From a checkpoint of a small transformer trained on Wikipedia.
Size: 4 heads of 128, MLP 1024 tanh GELU, vocabulary 8192.
Training: a variant of Adam for these matrices, 300M tokens, 4954 steps.
Each number is 500 + 25 x the weight over its row's rms, rounded and kept within 0 to 999. Layers, rows and columns count from 0. Numbers have three digits each. The size before them is the row's rms in percent of the matrix's.

# up: layer 5 MLP up, 1024x512, rms 0.0234, rows 42-94, columns 128-255
# down: layer 5 MLP down (transposed), 1024x512, rms 0.0217, rows 42-93, columns 128-255
up42 106:479457504502452490521518504461531516533543465503537544517503500555491509479466465500511528501447493499469523511519467505521485485485464474539493453498522498527509549529505548464532520520501516475475503448511491468458468503513516498505497492460428518483496459560493514478483519461499480474455523561483465477499468477500499506500501469503513514517469472500538513514532505484485461506498
down42 104:486489497507522460467469502512507467532516533480526471566489538569492493536464440509483476515492530511517488468541474472500498484551525521503508491496511530455521481543500530516517494507470549499505487480509468475518506514494461522483520485500497501454496484514537508514531495522524482490519484485503541475507524467454504454464516482519498498470464501489488496480449491480500550534496
up43 101:515468505517488468467473440504544524475502499502474508473473533526486551482506510490482493495505525464501529455505472507507433428511458474513511469482489527513520522515509489474511504531472491482496529527518489484471487540527481504489504475486461488446498511523479516509503476466470526474503495497475524517546507495518448516520544497480506506541516434482528537500492489506471521515491
down43 098:485498487466509522492517500512482464514469495502525485487534491453480492516475499510511508490491508500494507475500540518518479526521527515490526501499510476526486497521500520493488501463500493508486517484476549526522503504491537471533502533548526488505478450489486504518569498483500504485523493484501465526419520555519518466502510490537522506556510508478509533529512528505519513460491
up44 105:468484492532506480486479492539466468515514513507494489466482482470500487531446491478513528496485486481458576453499483470457522505476495537516540482552495518518490537504493531484513511532510503515485461499504524493508517506517521507512510519493487468515582465505475546500535485486504477522479486492503470521466532517525527465536516513529510476539533541512503493563515494523534525477469
down44 103:498509532538551523461494479441477492498521490485491499483524533483505515523476498537485471523477531500511483477498448538502498487529452532527490507477531511495503474505506526520483478479485535513459484457478552468521483456536471505511494482491513498490511523532457463508542548503478536504484546488531490506452487506494419510498513538455491529515526508524471502532475504502522472479489
up45 106:470436460547460479545523496487510492519576456469496517480552464499515484491506503529516520521512486454493536504496513463516477506486498499528479511480500461480509504484520509500514489510442476536531548493458500485511515503495480459503505562473449516489475514481511528539478469449500506495523490500504481474486520492485497482492496531492496518502492489521532500507517500497480484500494
down45 096:471484524464502483477510482503517486496502493523499513527458523508462526513474514507493492464474484518460504515535566501487514514487504521497551531497493533540495523499505480517541485497486502485524507547480468478529439494496505521470480452520502531493508501483478492514514512498494463516472502520520514504465535519478503481502476491507481441492509510477499496485501518465518528516467
up46 091:535473494488446501530474490487490502498462456502504486506531472496524503513443500508530510498502493470492485552489492491518507484518500540474494427489506478530509480462470536543511486485542495485511498533482491469477481476494501485451493534474501516509543507523480531485496503527505524536545462475550489531491491467423465492519528514536463515508515486504475519540486504509490472499495
down46 096:470532491492500497466486500505510500536527509525492515497488502465503457488557530496495471518512536517534464473451493521420502528526500482543514540515519508428477520464510478489506457505532532506529532443502453477511485499520486526522523532519519489446482496475507539507460507475469519456536534513488495507499424510524506518537552478472489495517469526476506489518553489520478511511477
up47 110:536478502479497477503493522510504495519480517492478473443498540526466477545496490497525487510477464484514482492474493481501500485474517478488502484482489517481503499516523483510478478522515477561503522496531469525516473495525525480458490541503492461548495484507534494482504508538487508500518507547473504462512557483544442487522543481496495538479505458470570507521500487485525492502462
down47 106:459457490519517498512511512540521525478467481489481491504529455514520486501494478558526463503458498500518493521506507522460512510523467482486495517451517473511492556504471516513494470458484516477533456497529519520524452519495542493524497481479485536500513536513493538469464489491502455464501537452529440487518494475514500540479478473498518507528542508546494500539497515513521516520479
up48 087:498490508521505528520472521485476471481495534508503532506501463517527470496499490479517536514524493477472512512486461465477489438479455509542516466516518492494507490476503514500522545502518461502479456483521455516470496499482528482511536531458485476497527480488510492492463500493484483519491555534459549513472521494525503510550478508485484511496506492542547479477500509498489502482486
down48 087:495530466515526496510479497509502515486538499489451472435477517481500512480512484481524531452493490542500514483490485538452508509533528472493518466522473519505525526477484492539470533495496490482476512524439474513448513551467538477517513469491520483484488519463476470521500507524524518515475515509497539490479521514506516467535503539489501506477490480450496478472522535449519486496511
up49 101:480514514496485503479494500501461495500522472515506512516511495514481483517493544470489492496531529501486457530503558523497485528477523519512518440512446498531518495477533497483497512525439477482525489493489437482537490501496502447519502511469554482487473512532481511503508527538522521475535525488542492480503517487514526513537536484507514504472436485517523472495473463518495517512507
down49 093:506517486450520540499521503526475508515485486528530506514538487473535508483461466478538480542525492509532509497471516491525520545464442525465517502542483494487434501524493490524512452540533477490561473513500518515528516532492469494510489495475470493523533478502512474504475459531467518507445485517534521506542501538514560492534502540527536529480505541550454517485511480505492485483523
up50 106:521472528467524504520498461488448520503495466530469519492486505529542475554429530477532543503504455472498485497482479533493507487487477459513501503498491522481540510526505491526535476511496490494530461463479496490468469480492498518523473537507516532486500495525493558502501491504513514493503484498494513518551494500460469500536527478483526495484461488509489473536490467533499544507482
down50 108:430439491473490452557481525537507489527479453497536482473482513463452497495493499486507543482522484524447503480515492538500499540498515498503511535520452502491490502443517464533548504512536519471490481527484476495499481531528476505504480509514554509498486513469526484490459480497469487499488524515532447491474556505514539505499490519501518507508485473497476516479533467495446502542509
up51 096:554506499505506503492485475482522491487493475512489512504506557521476512482528503520518454503525542500525550488487504528512516512493493472483494492504527496511515498517524557509538486498474487514507514537577473510491479515501536484559505482503497507469504511510497531499508509511535482482541525495483491466506499460513475514495545468508440493530455468488493539476499476494521523489532
down51 091:467521495486518546481462502548476495500480511535474485482504469518448447500533472525470550479482501496479474486495480481516456516470467498529537485474471514436534522471454492508529554495510530488458523525457488509522519502483481468463524512499503517504497506527524516499521556508508483452463487495460497492509497524520497470467508552504518502498534531538481507526498541522496533505483
up52 109:459492523498516474467532454513521512476492528499482513509492480488491453522484551455491525524522441500468577448476498508532495451512506544482493475494451526502489495504510497522523500502529482491497491524475506469475496484482505480535474490428458528517561493515500522502495483482494546513503508509517452522492488515513515516509527496478503520542478511533514508501511463514472485481464
down52 115:497547516519411527500471520524481488528535460520501496506517494474459541495494485488506531459520502529494450494536500538481499529509501462516513524493542490466532535508467475487498543497492517479528519536486497515481533501518511507457509483544485491441474498504476533456462544516460482479487519514525498508496510488515524504497499493522475520506523495503506506483507495462519500516530
up53 105:536484484481480466526483528495498490508493499492456498487517480493513518517519510474493442459514472499511504522478479480501504487550491477511473481489485460494515564478500506457474529508494463501514492510516483515506475527495511494505499479484486451492501524532521517458525514493516524514485543521459560480469535505503451511521525512525457484522513459523515537491525487474491528518490
down53 102:476495468495477478494559479519520549503480511507471491465471474462499486499495487511499542515467462514452510488482550515523431505523528538433539481506509540517452510474482508527523493541536563497538530433544507515528531512487495478492496509540526509471497470446544480530531512488515523460513499505489497513481512495441515511488497485518502522522459480468499477527450544527509508460520
up54 087:536477483490493491494491526492472482470523462500501477513561459502524525505473489518487496479499514454490514517475507508505523499469486530534518497524493447506513495471486496530494489500517508529480498520539464482481538455468490512486490503463518541521497496532490550512535477506515502531533523477529497484477506515480480501459511527535505496526528499501493513445489461541540513518523
down54 096:480529525536475465532464476532543556506472496517514512472482561539508515494508481539506506566505523518495526479491538495481487468485497457486524515514496583511469524465514504490519529507440495521506487483499522495507458505527512512505538501506434517496467482493474462482512453495519495488548483501513466508501498469534487475487520520508471512492505464475505478478489531452526487522495
up55 088:498460521525468523507479483536496535505531492486519491476513451477487527524517531463498491464565504456524559519477501495464511502536523497501487492505488534509524502480493517509488497483525511532511454535497490525501469484519554492462548518541476496492507518504476552479496561484506513519533505541482495482486494514501496476489524505539491476518524509498524538514497464502523474568465
down55 090:475525510458518481462521513469480494503475497471480545486505498509555476494480510518478493541513533495533457430532484523540505502465547525477495514505525524495494507498510509463514524461504492510466485452514481518490543474509533489500474461489489526528497483496486512476537479503518508481483467494510486482526502467528483500538483490503491468506501488488456490484515482499477474466558
up56 099:471469514539506459516513556470507495503515501481492506474495523480463493465503490461513462507512498494464492480429509494529474483478480539534510501483491483514519500466526480465464456484455523526488498530474481539496492505555484530499484494442499499502495481501521517491465528528521520520490520498483455495515534503491512480528482497465519494493540478556485506518480460554509477508474
down56 100:512474506477501508531508466518499507532460469514455506481513490521481488512460456467493527461505500512493469491495482514509496522477484431505551504484479535521507497516492529531525484488503556449473469498539530487525498460482491485489538434494477523489515481543507532515515525511563529498488499529572492505506490510526484465540455495484508523498464482467504485437520522500504523468499
up57 100:495481508467463475492503526510496515522499482494530503489488510514491495525476523483515519527496509502497545491452470472474469490490508514489520515479490553510474496487511515522539478549488497500516511476480511524501486495530519473547539519523447472466536489512471524488493484473513522494515510539514455524486510495509476462524444525485510532523489534503513474531531503537510545506508
down57 098:525549529541501518520510529507507433529484493472525529518481498509500477495484450545529547477521499545493474483498499508564480488529536519501493494486516520473535459513539511445512526503527505509498483519495535506488549502494462503486502526471500461505483487521534499567514502515493529506489503511529521523476462533542485479484483497501542517491475503468521476490494513496514483506507
up58 094:489475514516472518503487477484534496511580508502482507501493481531479516497478522472500536476523439492536536498480525504521478518481503482502494482547529512503511528525477500483519513501478525550539538518471522478434515486485532479487542556470509480484488506517481504462492481463470481520525463503501499510486522499506472490492474502524424495541496536493539521489518458510518540525511
down58 088:530481441465504489523492496504516513507508450458521488510493518528495502503504486497504496506500555503533481507524451500537529482489480536473514506485508477518509495491496484517489529531516504490472489512456494482487465492511533488500533457475488483514480504482495471517519497491508457511480481496486528469530504541453509495483517513458489472529475439479466519470512475487494481520535
up59 113:537516467518482532547506465504459510524494464518472549486490474495508473548470507494507496498498538484495536503466495509521483476495447500501544492513514461475490525527517515485519498528479509493460477502517532486509466501485532457529491479498494516508491451486483515489473476504545513547477548481485481502452487486460505508509527464444523522508439485507490531506500501506486493433518
down59 110:484492526500572501534526521532517492502502476529494489485461517498483536519526486472489471466520518533508487442478543557514479524457490488512495509504492517496480469502503496496454480474552524491537489482487481521514513534518491485530524490502516484473507500521528470532502493535497467501525500489482500473513520499493513499469541516530506492487465530449465516475473513531497535487480
up60 087:529495526442466502540475546486470463480469457517483520507504522517471532523447485511545556529453469500470524525516520521546489515517515490496520506497530491501468524474472513515529463526475493490509538491527513542486451483517460503481542529490479493471523516545530514444525493504496537551489502497490505497540495485495493464512495500496496524535519510481521461542501497487500484500445
down60 094:530491484491499505490490464452552517526488547502530515494513462522500522490499481449485457520481520509493472471552517441498498461510508504531519506525515472507505554501460496545512496471475532525477511509466476458477496468490503508498487536500437515483489491467495547506480501486478446482543460484554469579470458515479473486485503531504509487483467468499487492445512505530496499545549
up61 092:489517530507505493502449494469548508511514467528478528507500502547502537484505514477525505525517513509539513480489539527523504498478478491543499494438492520551481536501490463479502462470498467510515583491506495529473468486535544516528504484515448516501495453500483515447523518487501450466514458496490522524481499451489504516463481523516448466527505485468470533513504470488519479506511
down61 090:467500483477507533495541476544474484501499542509501479564501497508527523486518489506516467470474527547496491488506498494481520499518504484490513507514525485486519518493443482505509504498475508492484506536516489500523550478533482455506507456509570516529531545472461503484449482505446518526489510486494518517569461483524550540513474517491540484493476515499497470546528471515494494501490
up62 102:509496537517488498487481502490501421415503468501480473518522500512468495526486501490523524519508478484507496541475506545481515498546521497475498506496501524503572488491512484500524527521494538499512506513529498488506498513471488485522504515514479524458470479486470521495515488519471514514455502506498499517466502503502486478500504491523483534519515500506500509470527470552543458453464
down62 100:494482503491488517517486481440502524493525486500481499525513482466502527456471497494504507476496516491509509524498522528510481558481457502541490502446523467479501478579524496478520498477472482485555544513464523499521460495530526514480494526489478545535527518504531500472464486508525493479501500501500501496483475513512541485508487474483520458455498512509534518513471527502479446517487
up63 098:507508474490510488484485499492498487521511470499515515494482494444530496501495488490475532536522499508511499531479548518494481518478495517484540459496520483521497523445545492509508537515473470475472474504506472550449524502510473492490481522480481468500527505508491512466521485556498508506492513500456511509501497484504466463536518532505532514536532457540505466515499494547532523488517
down63 100:523448517500531532517511514543504507506506530541495530541475474509504498521447553514518449485491468521470493457518517506504472462510504486515514475509508551478471519554508494479499462471497423469486510492524547523512533483484499518471459503505510526469517551523514494505533504463490444485499513486502503505535485505518495523471498428523465512483523520524454553475440499464500542549523
up64 107:493487535456453486504467501528479468492531428490535487479483481496497496539487528443480504495521512500483503522449518496498487503504513521544490494476502519507507544543495540551510548474489435475487487457465463534482468478515509517502497533510483469464510530481518500487477501551506517508528506536505493508482495424520471499542513509505468495522506467557561468513518500505481507532470
down64 106:503470499506484521517510511483482542499531522490538524469462482512509466486525499519504498496528496482556547486505529485523483505480521506523481526492446523498499479539549512499467438497538547512444501505495493479590520476515485495487528499470485483515536488488545494511480473504514526483496476466507507499493499527469481489500522478505537503464487562508526563491532484500512530535493
up65 108:510515497516460512493442494519436482501492505521499502536518484520481487507482474492532513507460510517510471487457531518500462517500517502493460461458498498505489517519496508504495555518485422512477509493469497476533476564501545461479542506498503463467500457514465507477508498518518542529469482533545474502456501517547515493528465501523504560513504464504503513527513508557557536462440
down65 098:499563512495505469480488479488501489493526495518480487515504503509498478499481485516518514489461556482521499539487498513499517496497514490510508478467491501506496467520478532450507498540506472483471519534515525576498527480508501492531477485513502504527457522466468475509472499450512531497485494502543534510516493513491516521515481503503487505515545499485512478501521543452516492483439
up66 097:527561503505490474500516507497525461504510458504490486486529480470537497485462473485518462514514551499505464474476522518509501519520479514539530478505465484551526501492512507501510504492494538510533516497464507489483470534503491518517532507487495506473535505531464492532484477558520511461544509486486473472511496482487472493506499518498559486537512528508507482534526524517539497489487
down66 102:465458479490475540498507516519487492488460525510498467528456490521495536512486534462485503485475461539492519505513481471510508483490466457475460503493552508494500513454467485483479470525485450522524532504483465505531540502519490489503450485473483512488482458523502542460520516493504496488452461539495500529510505512540532510499499486552511474490514526518469519518503499529508490472499
up67 112:498488486506516502490509500459477507517501524511456527485518495519541510476474492495481493529464508508483557494514505552537434471531486509468503565513539516514516496473506542527500540518511479469475486512484498494461466448515528452505476512493501506526517489557476493490514485485503526483497517529438499507493495486496531519526528477494483495522504502495549505506522503512514490470442
down67 107:546476528519476498539506522547562504518485511469493484519495490529498499471503494492502568457515488513512527509487491500457514522537537505506546498500490478475478453491531507484529460497482470496489467491448524521479502498513486524516508518478500478495557496495503504471519477522508524510539521531507487556503498479512521458519479514485496545524440458481488475516490463511537501489508
up68 106:514511506493490472502488477490479509508563528518484529496494448501505457471478483499494480494490503491512502496492536516490514478491483491540506476514525493496531497457518493469525532527486486494514483501500477469473506455468540474504482491449448471484498501504453485498496443481450508514471497506454539516498486520479490496514500561497516513507485470534511490475520395517522503528513
down68 107:475551479480487475523481508482493497537509454530499488514473517467492469463496520522475520531462480496499485508450512520526533524513494467498502514517505503554487495462555523493519470521479496469516495500486482482513450483485515504457510485462524502520528505468495481496486464499491505478536490502496519489477505475468450490500489548519503524508469460504521471479553462511494491533500
up69 092:513520552519449506516476459507557505496492481479489499462539472537496488507487492465495454476525497482504483477497536454486498505540481474504457514499496478546457519500493519521514506469462516480514549532483518540514516502572487493539524537496436499525498451479478510530528518488497479522483480475505468531467496504518537495501478452520476487508520514526510491465523462518505476426531
down69 092:479495484506466498520546513473517477552470518457517532488526538482511492493507495515479512462479503505512506472474502535499500482488500501497543494477511514466524491485515463477496509525532505509474485487499484529503501519467514476468511505492550513464489516534497497507515508498475521528553520492510496519516521523495493494482503537476513524533455504499504515489535508509462466552498
up70 100:479484508494514513479476451515491487491479472530512504470501476485494499522437507511441502514445499495476528475474479500552448471519495508529489447515477537468501551519517503511505555480482446493472496479504541493488499447509535472505507459545509521450510482505522513500497506513503519510575523548510535533471465468551530489523482468490469520504519531538563485492493507498476474491481
down70 096:517474533537484551541536510486468504469499498559519513535496527482532491505489531463534473480528536566488495499533458493531493532509471512527460491492491463502505501482489468468490473518534497534530466505494493508575531495510483492510505532488507516507528479541536471481505501558492496514492533475516470489545487496463515514508476479538532488487505485503518498556471523516494510457468
up71 102:485517501485530485559475492534497491510558505507508531496485500472530543494478453479468507480491496503503459475489540535575524506478493528526484497487475524499481497507543553488486495536512506512486486478531473504506512498485505477505472467446529476527487497532540519511523479504492485505478475498540463468535539488489480503514511512518511476515490499464525539467532485519537482477506
down71 095:495516517504510540510513474493492459474486500502502545494507519502499490501476491517495485507481513508499534495475509456486508515518492484511541494491484529532503461532525491473520479490485494505538516462481524533417449463495519517449472497498458503525526528483513519511496459449510557535536458513468545478466530549499479461520444466492498530532517503522525503490528473490537469510493
up72 099:478448513489504485516513487467461423483525481523516542471500512539524501517496518488508474533474471500502476449507475521545479469508526484484502514468460533470500496454515508572517530539520495491487496479518473526494489436502540502529521454535510459528476499519505529539498449502491467533504506514481546527494469480465466480543517526517452495522497515479515515528539474529539513497507
down72 098:500546529502475514465509514490451512510524508512493540472524488497516506483476516479451491507477527460494469492504470520475538525491464512531452506536530486535530486472502490474480507484518502502495481486512461526527458523503508518514470524499513498456435451480514526489475528475544497489547459513488520538463499510544487513488483532505526485528504504466494449486488465473503482474570
up73 088:470480548519490451536485509498509485493498523496452533519490469551485496462490526480491506530472503490499475485485520531508518464530522506490503494465534491503538479530525525504535462482532495540492530496516501493502454518486474505507466494464504494481497512541519490490550513528488549485506529500485490494473497485491518468501482509495474507502507503519543548495493466507506512526519
down73 098:469495521508490537438522467488508514508504491490480468469511511459486485515500460474508506476481482516492496529539493513528468534491523469490485483468478498462513511483513504457517508500477491472494469518520467496502526452495520490542509504494492499533504532499449483507496489502529486480520504549517511511502553517510527472502514504508500501516518551500521496472519516474475479453494
up74 095:519502491494514523520479504518469500483503551492538509505514478546564492494520511493497505500508488485525523502467492526533443509495443506501516490497467491475537526531521544438493497537488493497470467516498520499492534491502576478506485517523515503491527486481504506476487466502493482486486507500523464509479491485481436525548550520504535516500491535482503490472495502511487504515489
down74 091:510457524483484502487534530510520490491509481486470515501508468514502499484512494499509532520535481510501486480502516523460445480504487503448505522549521514488479475540468507518500503503524497487447485487533464508490526533476467489468498505488459506520509521495518490506507480482519493538463494508465530494493565483512530485467459518516512489497506544526554503463519513521523513502507
up75 103:524480481571427502491455474504472472540497477498488503503541490509472506481490496505467459528512488494540486482501529490491518512505488424519475493529521470478478527494516517503499502538502516493500535520503429506518494504553488535484509524485469496509480498467513544474507548459505533493495494534501499479502485501526499462531493494466481490475496498516516507470521503502496501469496
down75 095:504519476497502511485571512469472473481499496488495528512496495482481491465509507514510513538482501485510565471503445527523459451460508528509519486506502490459520481524517472504491465552501521537502465469533533545482539478465515524555497466498495496464483471460525490509527548552510507566489498499482523483472493517457469465507535500478538526500489568511492532475493477497470504500491
up76 101:506487461533497531497513501459545488524494544503538501465496467459462503521490484465476491480498477506505495508468502484531486535496491510485526514467483474455531553473487529488464489525499495493491473530508451474502502429535498447512536457488512491512466507506523519475533464460474498513522512519513474508508492445469512510529517477456547519495519500536514485505527510495469517466483
down76 103:473504510470490501497505514535486502517478505490453525548512515492503488498506463401490466488529471519471511513545471492532491500506478490524531490523494469475523501525490462444487457510491479488515491503522494453507470519504480490525469526534521468520480483467520476467526477477504508457520409486468532459517482511496539522535547526486470472465498501494537515512487518504512455518519
up77 097:489483521507466480480496492561502491476514484484471483478501485554453497501518482476497483460493507503476555442474532517533527488470497542511499484503495538537495515522493499503499490525501490498473551558500471508463481479517502495547468510521499466504491497493494526501518488522545492520489513527501489498502494486552490492499483473489483521566504505496501500493512435510525523442486
down77 089:471486516497497476477547519511524487474505494506510468491527504468461503515504511490494537506488492511438472539486479519472457502522491474482518531514522588477479502449478497491494518431490486510489532474507475529515492488502512494504531526516512529482528462543489501541503508509441489485509510510493505510511472504496502524485521471535552497504518504493531483496482528468475489496506
up78 096:492480472511478492518481474499485506442501509515490511470473528498557490477514466495522503483492497514499508458489513528504511511477507477488516505499533502519522517517540483473494479495474477507521482471502465508507448504523471461504491519438468451525522518503538499466454490467493514499485513511451485521551496485504514496484572465489497496513539475496524500533533507514479479444512
down78 093:482504569504515492488529515527511490532468461527484469463491479519449500506506474466465510526471522528488468526510498514530485456515486498490534504500487536501513547467492535548542537459530483502452483497501480471515518523489517490451503541557505516535521512522527510495531535478515491534493508508531506531539495493551478449512520455506471479506474492499495504508499519466525494494468
up79 116:536465467493486495508486497501466462492490434520516514514482477504530469547446538489530519525473462512522499529499530523539488495491491499502471486450491498482525546496495478513505531555489480485486508522533478531497478412512517507524520517493491501502508506513528512512477489478492497510488534540487510511477485495512429496528544476486445497485504488487516454539517486528447511490477
down79 118:516538488461482505476480485494493431498525475476482504531515514486509508495543523552493512470564502469505514526460483504489483479475536485523475450523445484484470489479527532463499478518528507479497506460512508519484549529492511441495525461487516484504500496528526486500459509471487507517494496497519442523507518498538512536492478473469536496493484491480489441494505491504467515531531
up80 090:532521479539477483528518490455513503492524475519492500498512527496529516499451532475524484554488499493508533538493471529523471479552488534484486484488528440503506497455489488500525484489467467528505472487478513523506464489517496522547495500437479496494480508551517534491491508513508485519524532479510529507490480495468523494494476516512480538508490485504530460445468511533462510508506
down80 094:455490541486540564496507485523509490528542518496510483520515474506488496490493475493505540486472460505474465497480538498496499539440489466509511507510469523518498484531499489466496540472533499456484527507524479543519533525495479495452511467587499497522494530453473499498482498505510529481521507536514463479487505494505528491506519499477501438514488533511445496520497454497538516489489
up81 094:505530524506452519529464537535508506503522501489506511499494470480517561463472462494484508517529476487484504488496506488507519469505474475538479461464507463479455510515510562497486498498472439504513522459496454521478474542532528547499512538493486436543508490529525524479530471478497498460526487514483498474519488474499435503493485519548484522515505509540579479462481476488482461507495
down81 093:507514492509491510526520471495506529568485493473516480515486517493500504470560496502515516454463468474499528484450527477471495502511484532485484447548495528485513500484478456468512513500483494492489494546477528475505441505460544513541508460464503494518525513511493501461497500531505486529538494487567454485492488505480524493486490538500499498507494520516517461511502486460533461475521
up82 103:506457536531487474481492465543480505534513522503469522499509484552485445495482468497514503491532477485474522515479496478483475496534519436504514505506498512509499534483478503555463514486490494502477497536500444489481489453474531477505496552475507494515481507506501516498557483475500477460478527562496490504472542474583523480488516486552477508482528499525535476521505517539539511504515
down82 109:458500504489492485530453485495516550519534503506494507508480565512513502516452494519502546503513489524517551524491479474494507532541525487467510503527514523468453522485495506541533512516486514487517507553504521452505476508476494577529476462496501448523518494463501470520489470494502487484465567527513526476506491517536522482486506477466503503481495512449517483485473452510499527496553
up83 102:527460517526464483470490445501513511515526451481505521486487523573488541504491482502543512496511517507516540479478531484512505494493525473493477498486515520505496495503523508484511475457498503550494512480523476467490509521563492449503456538481521506469478464536482501483481456483505478490434477501476458493514508495530509483482497457438449489534456517516516522530488512526555481464492
down83 095:471508466477459469494486469517510474474489500531487483513470473483513540512480532521527550492513512486498529453509483520524521498532501505477466523527476518449520525493484469491551522527520521517495502483516534539498490536476454522542508468531524496515522498491484514463491555510470508487512474491514470468511506508468459504490523517491520487475510491509484482553459507502492515519538
up84 097:531443523538514484518481506488507489521491502508458500501521493511495509500529467505528477536465489495511453490528496501506503480498471474507465521484504500495527535519514505467510479511490490536507533473550436498505493501610501505501458516508465494518534476514484519488518434497535493501503482477451521457481527505539485495500516501502498509527519464531506497494495492517549525461536
down84 091:489471475503557521500499561470490535476515515509534545489465524501530493498509548475488463489519504497516542503515483467524471520497532547449514521533493477520523471555508503494471485515503495507484490481499545495502505466487528472515534458511488493517516497516502487503478494516474475458519547468511482521482510505516538493517519502500463514512460517498512465489504464549475457555480
up85 105:503502502507492529508521489469478490508539493486476512486510502482489506475507470509550542511512453470489564505475527501512509508512536535528505500510527516533526507473501497481501499505461486520468512502496493483501482545499526473526489493465507481441512496502468533496497510517525480486504559526509479472483546491572493522537484490508540507512513482501489531539477497523492490503443
down85 096:515498518472439465497530534496516499525491492496538465530510487462518503529494500491483441504537479547482482490531498499508525509452499472527530470493459503502499512513482508479514545499486536479456516540456540486457517452474494514469496507517511515545460508511546486489463494472497458526499541479453469508503550510495557457490537494576482504473517551488472492518502506508488531482522
up86 101:523495518526470454534471522524446496513494475500510535464511490494548480529490499513471461539499528420510495513524501508532500455475516486512498452495522517547521516503551475529516496513469504466449510508524450486537501534515477506552514466508476502520555487559523513508483484496505505482457489498507516506489510478510479488512521469496484520511506504489502469538532507486502548443484
down86 101:460470488474495506536534497531504504499511510474545473508490455521522479487540492484534504438509546497530510514475472492507510479485499525528523488471511457481498486476491483468440469463515482536487478478451491507497513489534468471496506455499501498501493540461481517516524579463510490547492500509509503452524533497495488486486526516478492521507512491482484504523518550484499467499523
up87 100:484471557478508481486506491475495497503509554512480528459505544518485474502468541471504474455495541480497503496503501557497485503487507458490506549488546531515512499516540512474482486516507484499488539455491511517506509493521512476531455465502530485507522514467510499467502507448497517522516533527480513495489510506521528523532482508474516445492430478500519526500496490491500531471485
down87 104:520513472522522460537483522481511537515516468511472475538482496490511555523527494483479520524488472505488518478474491491497480491502521524537517469542461464491472471516506487483495537522478533493526494531509480470540520507494501518464524530501506531473471504530500491513490503534502483533524514473494513488485495514485467495490494512554483531515542525497518485506512503518487478502516
up88 099:509493513523461524522510473469529486491541527522464505438506504534475500522486480496532498512505443521568529479497518518500550517533521496521526467473558508532480548524491494468488502495472468513475494496502467509472520471482544480501534516496530481517480482475471513489528468503472466510452477527466484485493526478492486500518534470474461482487467499518504510483513471536482514479516
down88 100:477494519487494520532563552497493513493470517520500527513510521523455495520500483470510486475485458441501467514512500493513550509521498508472490534508530483487445488518472506526486486509491495485474501527466510504468507479466504498454478500523537495512443486433521488497478477519509499479502482493475545523489523536503554458466528515517498500491523531528480512483547483485503500493524
up89 093:530479512508520469507485495483453512467499529526478484460471525511520480553525492496504485501469514516480509481487486525540525501494464485488496507490489498523479513507511489508524479481476497516493520488480494482489519498544517465583464520496498502493522483485486512465522525478568545535476491522525517482477531528503488453538520510489513484534507511499495440517516517465470472457439
down89 097:496475482489497519449545498485530511516510491527514529487469492504490487486475475456526525525479504553506507495483493491516471528482476486452477501523499449469509480461480519491514472530472488479507544506475506534515495457464495506501502511500514469473459528529490513510508503458498515509479486501488463511529487502497479488510466510501496504481531525549515509557493516520522507491503
up90 094:477492520495465477502454502523508470499489513500515500475504474516496513486472499490513526508498491502495544451504490504517472454512471466530553505478513488519437530497510509491512503551492490494495514450488526543537435481505490464494513507485455499418512479503530484489486511491505497503535560493476469482495526505529516504522482443515455486494520530548532474514526482483497491522478
down90 095:531474507482524500505517526458531475477528473484502520548440527510532511479504512527520489512504525525496459533481482495515510499505464505510496551465493526468545464512518549502500526472498481471463508523500493505533535522549491537472512515522496544561508466457487486546563485509494449548484497513476517517480502485494486509484495513474522497499466503493489450451500489539529513490533
up91 094:463496485470488496510502430499502474507525476539497501488483521505538525501513506462517488504486510517516449477474532515502517511525457480509520524494525531489465543544492475493528461445450485535500538527537469517478528481531460506496503480424460477491494489492506492494501524484446500526467517489537473512483563443506533488497497500518480511540504491534490498506504439513535491466500
down91 088:484484474504504495488486529516484521486522495511497525474491520493499496513481548529560458512479498520495482480471513496504539497477518507492458510506500514478515455532453423513511480483470514506501479502506510525514549529520501511476516485515511470532533553487491473527509513480531518519533493528504491493506478495486495491502492463517477523483527515487511461494489483485533496478510
up92 113:542457511478496498541481490502495476465532493532454470467489520453485477498504511502497495507503511442553537535514525525526503512456502504481534546525455488496520530467515511489547509525496474516488473512511513505483494437506494484502518499506502498513487491488456551515499472483465473468454481477505540489501504428500501487484520486461434502535490546537527522489518467517517509513517
down92 118:492511516517521514508505498525488542499492492487467491470496524455522553498539519520503500504493559453517507491500492507473556521460504492507500506475545517521507492492533474489489474502517536508508518546475494532526518489519510484493558507522486498502463516450455524522474567443476495531488490495514494566493466471472510476507498474459486499501460529478484521530478476487470502524518
up93 109:505497489485462501530474449530497474528496496511493480519494501494522519519518520498515475508475491486447458512488495501535498492510483486497467476515535555521507532536522495496492527526486517482490519470482506470515494529537503483499498501487482495547547508508472498467498521481501497492456535491513456486452495472540535503531487488485540501485487439491511427522538517502509511467475
down93 113:528508472542559480482480493491498496468482475468535511518490483515505466517486472502503454548520489513492542485496476507526488501565457506525530491529472508504486499500502530511488503521497460524445502471490473536494475506468549518537478458421500472492493501519488499519489487512531491487480485464505535500470498513475494534508512529512448528489468514485495531526500539540547488513503
up94 104:490501509495458509518503510507506503507529459513474517527494512490491534510495513448495498498501515479494505511507488521507508464484455477545499518482535471500493548500465474469513483533462503485497542493512471479481417484523505494519516490511513469487484503523451520485502513460504489510509508483522520458533476424529471496494472480491501516540455469500514464502471465500525510490536